Weights of a small GPT-style language model, trained from scratch on English Wikipedia: 0.666M parameters, 5924 steps.
Each number is 128 + 32 x the weight over the matrix's rms, rounded and kept within 0 to 255. Layers, rows and columns count from 0. Numbers have three digits each.

# layer 4 MLP gate, 192x64, rms 0.556, rows 76-109, columns 0-63
103170200162144186117141164132106122117085128064103151154186109119133175145144071129163150160107136120133093154113158152095133109117133113101076131130123071110100176131156157130137075121128067
108127083133138093156074079128189122138136123127144090084128134152186104176082151119126149141073124116174156098159134149090146137136169136116076143136110130172210174119097108085136152101137099
106169096080127129158120169167137128136094141085110094093171081166113131161129134138141114126223139125169131100110138075169120130145157075122113172122127137173154153108121146107149189106135162
135119143105111138136120129091117102141121168088128130169111225152178080187192137138099157143156143161142170094148182162080127146125110155139097204144146121145160133089158104094139135119129199
064080051134088165184086110104137128158140135120166142104166107094113089065129123254140142136130071071145164110119169116051104174126158075113077108144144095161153146120140127093130123167102125
161151111088145186129127094097150097096134122135136097129120111168132118170084081157126117155174093166121157082131180089081140107118151126151170135083137065102106204169095095076094187127133112
137072133114148164092090133122136154123123104157127161188132092179088185073114147065073134171143113137124172179154096098119150087148188134128123123100127129069121154121157116133118080081149105
138123138054110035154100118139122175108110093149152151126113105156137074168126108140121145116130142113088129083131096118133105072143166130197144156167136129131134117129164124111127089090115112
075143124081122173158102121139142147130093173123119098184123130098138107134195131138080072132069149119180138137126188068152141135144175158198154133143145126130137148115129125202059163142114185
084111174099161062136145143211098132093119103121140186145170098103158127105116129143124153172147147139124133133103118099204121139117126133096150143152188106129116122125146142139092124137123106
114162133155151100078113098208172139057144161086134132133060111143169138126154129105088137128113169141159108137100099170124190158112110182120213177173067091096106136097098116165110127107147175
111119111149155169118101181159100111105140117160122191180107118075171136137130166086080086154118056139113157079156101130095163120101135164155111142104174145185156098068155122110102114155202110
156127106137145166178092138156138118197116071186131114154105075163104161146084140155145133100113138127138126132103094141118112165119102120130119151215163176126148112080069138119122117101077074
120137184172127125147094168139109167137070091119109103154158175090161114131146071157180116181122155147098122130076155097086120133153135130176126155090081126128101181152151135070101112134121123
106139095155162138176108162063108125175085094131197127179130115160128123179116107168164112152163147129109099143152177068114112132113117080118134090081184122063131153095121170136129132106205119
086131132156191100126130143134118194149113119134078167137139133153129133093162067134142085104180086140102074144179083112107161151191219085085068165125099146100148121058171118087132100090154135
147147145077166089084127131093188136151140096171136104131157116177114178090148197139110072143109175116169141171098125128099130155135112114111140129128145104093102104101138092081140158156055127
128103118126150165175166141124153115192164131130117106125075069118146052117121113108125154096097107124066023113177131118159187148101201143140149127131175142144173091142105189050168153140140122
161150149134225106108109097166140131128162079179141139152119125138134141063119110124159116147164103083094124131029105111163108128115177108133066147177165126118029125123131117103046093137110128
118109133164109119182141174143125155183103130123095044158154110084167111097113061107175124137145149158119097151154111108092117130117130107156121161164119050113069113125142189157102089089099170
143111062127164135191081130112110150180132104143149123127177113133106157088143157076138086106102176147133107049110108183100112141156107148070157148131150115109138174094140099131132168060058161
163072159146182160135132155164109146113116087104120166160150092132172133090152152120154080129184128067084162148089134114156192106161130091092155118087137131077126133122194090111095108158168094
112158080078115097112139174059146149211072107143202149140166136103146133137059119140161132142131134143169112086120149148156129237108162078134137160173105153133093175109139108121144176103088124
103108118109120188175153121087151117159087131087133168147135113117118146103125158071090089107177151100121097100129205125097133122139111138143098146134168100092105138097185109106155145104097122
139120177114169077042171169097196122170132055118103077172092121098150070153130192064110188136075128170151119109137093156124137150100093153112173165133163073103120132164095128154139150134077112
127142121098129122134196114115153144187123110111123161207151117134129136155152110181130100088132107120131106084121175102169139134116121200141107130132147098109130088067116158079145095148136123
133131198169209120133166126113140137122117103133169122181144142108169138128081065099127114103140097188113120047189121134121120129149086114151105201133091107160143110137106148090094109107124091
147112097149138118174133110095162142096079133070103123132135099173187158091109202160138113202149157144115132046169052143106122127169178151168092153158096109119108167160121093091092146140121118
113095126148161143080116106090162150104112105050167101100156128122131141163101133148094164129159154133118104167067086099140167141162104174114183151154151176141037106126165110156118080099115189
099095087123096167116105145133160135103125074070138128154106155088177100184210092093151143156117090144136114129141192187120099102134143154085103148204082099114153125117137105142132104115169152
188076111156162145122096120090151100104104140125098138133098086152185159140156152081104115138090147099141116105128098186110161163159091164112082161113135143076094133150182122071177131171123100
136102192115109104073062094178115190146139108127129132186135134134128095099067072108063123113098170154146120109156113144112157175101143164108122151171145069164101140170167115050126125153117149
129105111119115097105123125101178153063056123117156149145158115160148188117159079150114175144114174179139133070117116126104152156159155105177095195161110092134192148121122069134148057133137105
137078122137167096151126081108112139102124130130147139167117097111115113128125151135082101138103153147124200102128147135111104164108108158094089101103126065042125099158208095112112137101205118
# layer 4 MLP up, 192x64, rms 0.607, rows 76-108, columns 0-63
106104154152115106108094121048149173095140120134171123086123115127125096131150178172111141083136122117134104125164114095144166142156143091091132118130125151139171108119095080136161201125118141
139118178109142057123108139171163077112137137154159134152160063127158126146096120129099115131116097175136138120154113172071137093185102136158071145131153155165110173111145103182155105132085079
128116103117109123128082175118121108125158065108141146136090181131076113135107184110156115151077133134162156109122154162093122115139104155126124071150098166072132127132094134094137129122118205
093158139161083135094149128087087115131125180116143099172169123166185058111148109124143091158162105180115173178111173144160076119120143165118073168125137113143136126133150139104153178121124174
093067129062123197161121138096116083102121186102111097099145090119111103089086172113155145128137106084149127168151187140079131156108197106125102145101137142164078149123136137167174137099123177
184153076161172152087099089133139112140122168130138139118141112183138113135087075103108116113140088213126176162142147083089133120143138131122121128116107132086117159130136140116095165118178078
150127141101131139092078111120167143153154145106183135156155124172093163072144125107102179083118101110115144141161132108149174089141119141164144114083112146087176140084173092122128149060109098
100154079107104092152102101113086127104144087124104130138137096169146102139172117157128111167116146076112113149118088145161132113137137136137149178156154150110128096133171122112068138091117132
100203153178101135155099083147110172102125118159150102159091147117157144140161174149173134101048142143145097073135134129125174155127152087171158105135142083130143126147098138142127141191126090
110143106104122131141107136096171198115135114154139091105133109196088171176092154147113138138120149085100131132167137132101104144198093115105131117125186123166159142118121121183143114074097135
115070142136183123149132147125133078137186099127143160069095100100069132155094093129141141097134166108129087117059119112082155106109105099140071187064128148138135133146173176114128209116162151
134103081092123132107091121158121149131151134141079153126137139080139120138164136158097115197136089101101178126159075169061138136101081129155118126066184140133150084088183060137116092163148187
070123067171129154158063109122111107119153119086127142115143159101174110144107130117135164065111117163110119173206123109133141106153132173154165114099156113109093132108126144140119128066134106
127174170165085122093093206154126130070123089113121124192087156103107142203081081184204138164119159142137197146085129119082126129152146179204139154102074092074119176205118123097033155081131079
140180058210162185159097154086121140185125086151124103048173055108145121111132063163146140158146104165127073123156163159173120181111178056142168089094205065166117203113121135128154141105065091
153155155122106094121124138130115064127127100095159149091116147113144113143082236067050135208138154110158100102089137178166106109091084189164105105122205088136075109132124122097132119231021183
142130138077160112083125125144165140126167111166123143136150123150139177118151186131122109163108148134147140152106142108111152106154120126094112142105147062112106097077126112126118134147052108
084154160093147066116131160139137143056079133105124189065081149153174146153152120116106149073095179073150192165170220120128108145154149142150196118090122133125155120119132117086129126107151103
101132128155152109073194135174120118061091120152110123157144186076088092172128144084123152163142066095109095137168123037136114164148113142139120121097090118134130099186180159156115069155080097
170085145098097156182115079165146103105130137140093093113063125093156138097144112081156165183074165077130130143129148115074149128163091155143159131110059109117190097104126113089142140182170150
137132132152164055098130146166145128079130109154134134177077160149132138105127147092132108113117048118102177068181111112122138131111124075138082097140160155157091128175110110148178084188098081
109090083125166151161080117116125126103156150118072049163131173184145179151190099156139135103142141055150161085151143136126152093197086123111159139093097091117111171084175099127144146149144144
151165139138138195112074101190117156030153124189106108157119146152102109145148191200114116111126155138092167139083131135077079070131128130130134108066159091125105085096109114140101077175187103
110104101112091188170168119103121161144095169093111163147130082112182145101140179094099128089112169134125115127155193113150096070129075128116144153108227085114128116134167100145098121077102091
145125102130157102085178112179092168166129131133136098132132117091136114136099077088161167145134100098147092113100091141080156162096106090181211162207143057173129120164121109197092113155095151
105149089159101172134130139128124149171109105137133137177081166073135111107120101129169135089161145116054157094074137131095144055180131154150074074187151145148126159093092165097146080090157098
100117135158119078123097132132091113144151147165124150155210149109124115123153096148098143157135130142147053124255115145108132129077182117129132212113112089131131132077166156128132114114092088
067155142151145124141119138099128092093090154131162125179096163145199122125170127085078181136188138127188110108150108129182131091130126107087075135167134097063101075117091153118074126144100109
195086113133120142161104073166141108172145120130140091111135098148079071165165109146151105167104139109085120105131134120118057124163113194080116104129120112166118099124108189162149181211151093
140159132130078095072147132066096128119122140108151117133125109155168119160103102121176130168127080086138164110102112168161166113179121082135152149112140117144122133095101165085173127167126169
170127087107144114126144114148153099135115124151086087130189100122173124191150102070104145145122113133136160121145103172097187129168073117130133155098095157048117144061110189103152171151130108
144151114114108119105111077199145165086104130117135084169137111197165073121122077065144155126122190150160135120116128152124113115142090109120122086149160111127123216192166127049107172214120144
123109088154156126143115094149151133138154208101113171134124142139100122091057162173091143070141132039132144157131114116180139140099108130134161070151160166117129147067112144131094172103108077
# layer 4 MLP down (transposed), 192x64, rms 0.567, rows 76-108, columns 0-63
116171136130153119083074143201151120194119099110052124149097162115156118104113145115153150120127084102131132118128139122164115114142169119118113154095128106084122133150108129077127117141157163
119139128157153229142126091111123159132140095155133174158122117133110149134116115093144144143071125133174117104104139119139130107143117151158129055104102169145082107133119123108168058163071142
116123096101072126113140099096090129158166108170123039126110119171156095099132108082133105196134102101160134145175121116115156193114089145140148123150138135098079105119142187120127101102127137
128134123148132074123193134141111084165167109149113091088093171126139160102211129086135133101103180087086086154128122159140161075159153094165118108115145129134153152125127080093144148151093182
093116090129186108135154100092122093124197123112169180099046184120105174157139053114151173149088107137157135151144105120113108113157170076099136104159137127178105143098121088140128090176116093
145127138104157149166147117150082154098153134130118159125169164129124152122110140141110152122125201127104141127093063160182169157144082159117129061146148117129080095108120110120102128212068154
120136140094132133151180164144159097168130132120068139079114136062119201109137120196140167101093139127110109129070160172195147083162135165137140127163172162154164107103138144171132158114122110
170110148111109136117166139133089107087153126210145178145088145113131129128158158173124174107098140137141169135147117145101138097115144099181176141140111133131128072158188129172122119094106107
150134172111108122134155187142056134094102185081096174110116106066123193139138127113104120108144083162164120119097161103129046126134157120182077173153147139115134158184119183104066155151129115
093180151112164128113116200112093139105105136144131081157114166146089147155110109165194121105123120152113106100111144166123093096117076144128162134143147113127104163114108136102047122082124110
127137118123132080137188091129095095150142165086176121084108158109112164171132094123122134159142135179157129153093093097112189121117104089150184090129143149138175127082098075096149095119168188
112138192187144120167118125143120133128175114151128135107142148116095163063118103132184150097124120131214155178169145140081119144171133141148171065129115119169103138124118045158160129118096146
142127149124147169158081107117116135117226076150118085171119090140120161142124153123138062156100158139148157084149132100113118094154159125123129110087179176151127126130130167143171122105120166
141156134109143081155148215187140169118097101199159095117114082127053130134110099154106154169162063100143100143090102182124142077108155138111162117211192169036073158108159094133099117138164123
120162125065121143112182073048117142137151053077088178199080148108110152156093210101167115062142126143109147149070115050090131109136158035106133161040123104133152146145119176110160162102120134
136125181072085091145123118153160169105127094077122118091112126166124139136110186077176091172128155110145077120083192128102112153204115219165149113128085162145085116083116092068065178128116089
086153158144150137165127134137085091091143150132091164075109173111054151159167138150153153107138115155121148129161112146151082121165114120150152135167164097121143117140129086084122140110075112
155113066149115143134112082097119112152145159130183206095114133165160185119135106159134133139148117104133137144079093110046129135090089049117126166203126093170140116096152164189137127108140120
130132132070043078103112144102095087175120169114105071149116134151133149131132155149133091161128095110129172098129123133112139151115182162062088162132142125086165121150158198087080218133199125
100159070113124075128095140099155107166125184073136139152110138122180110144179183173145105106122135168186135152069127074100137108115133106135114172123099153124083132141098165113143209113153153
123100154102071112098163086065162115207141067098185168127123074093133101137094106137124086166111138159095094134095145163096121178127126149129140138204085192126101139132129130115119122111152099
183153140176190144166119189056119072136158121180134140155185157092085133143132075144170120052147143083169186125109113097074150095104124141106159144128146069128139123172103129130137149105177104
068133157079120039199086084153146098100086090143149070155180141124144173067139153124093127167120117119122147103128099079123143154149148189132087117142081128144149121135101158101094123116142139
128161105073059108136157122172110109107108185170122099091166138166124156081151101089105109101113211115125186129134125114132127158107083155134127124134152122165127198108096142137070156142126111
139114082145148142134132097085143096156196144085148119068143190157150081149115138164179135139117161124193108108141134067191060147076152088116125124112085089186075104167129148181125103117192106
134143203164112072118167155080114044142174122117142161070115114090133115152090105168130178097054111115132147131117125121081124134135157135127142096136117120194165113135160096077105142162081142
162143097114111119174119173151168119128159083184126138117138134116160125125132126139128202154071117180203127066129131118101102100098119097117165119098207143151188158113155095131147080097187181
120121144145113168128175116141120134219128144152053125160130140121109155084082150138132235153133113113159135118111070083147097135068164169153104121144191173129112137193133095130120135116105084
179149200119104125112092144101112212170098149163080146128171098130136116112041164147089125106172133139111111130140147183158121168110123176112131165065095080133178105109116156138080119093106138
108154153087122152077144160172089110176157166145153121082136137133176135144219072112124140136184136104094126138135127150148128125090178110123093121187170101117140094146101110121133125058156184
130161155142132158176112136108110048075154103161101036143110117174164118121139045116186151166090141144145118151100108108158142132181104105123151127109134087123116135149066083166137123150126148
167171143122078136150101088126113145150151149128093057150143042133097113151119136137106122095122164146113112115150125121157146136127140217119140000091111141118119130124132125109171100118149186
103139074169168181071120150171162134131065191139131195114091075171122164113133195130126089091087151088128162103166144115154123164131122139147134089169137187153146197201174073122134160141115116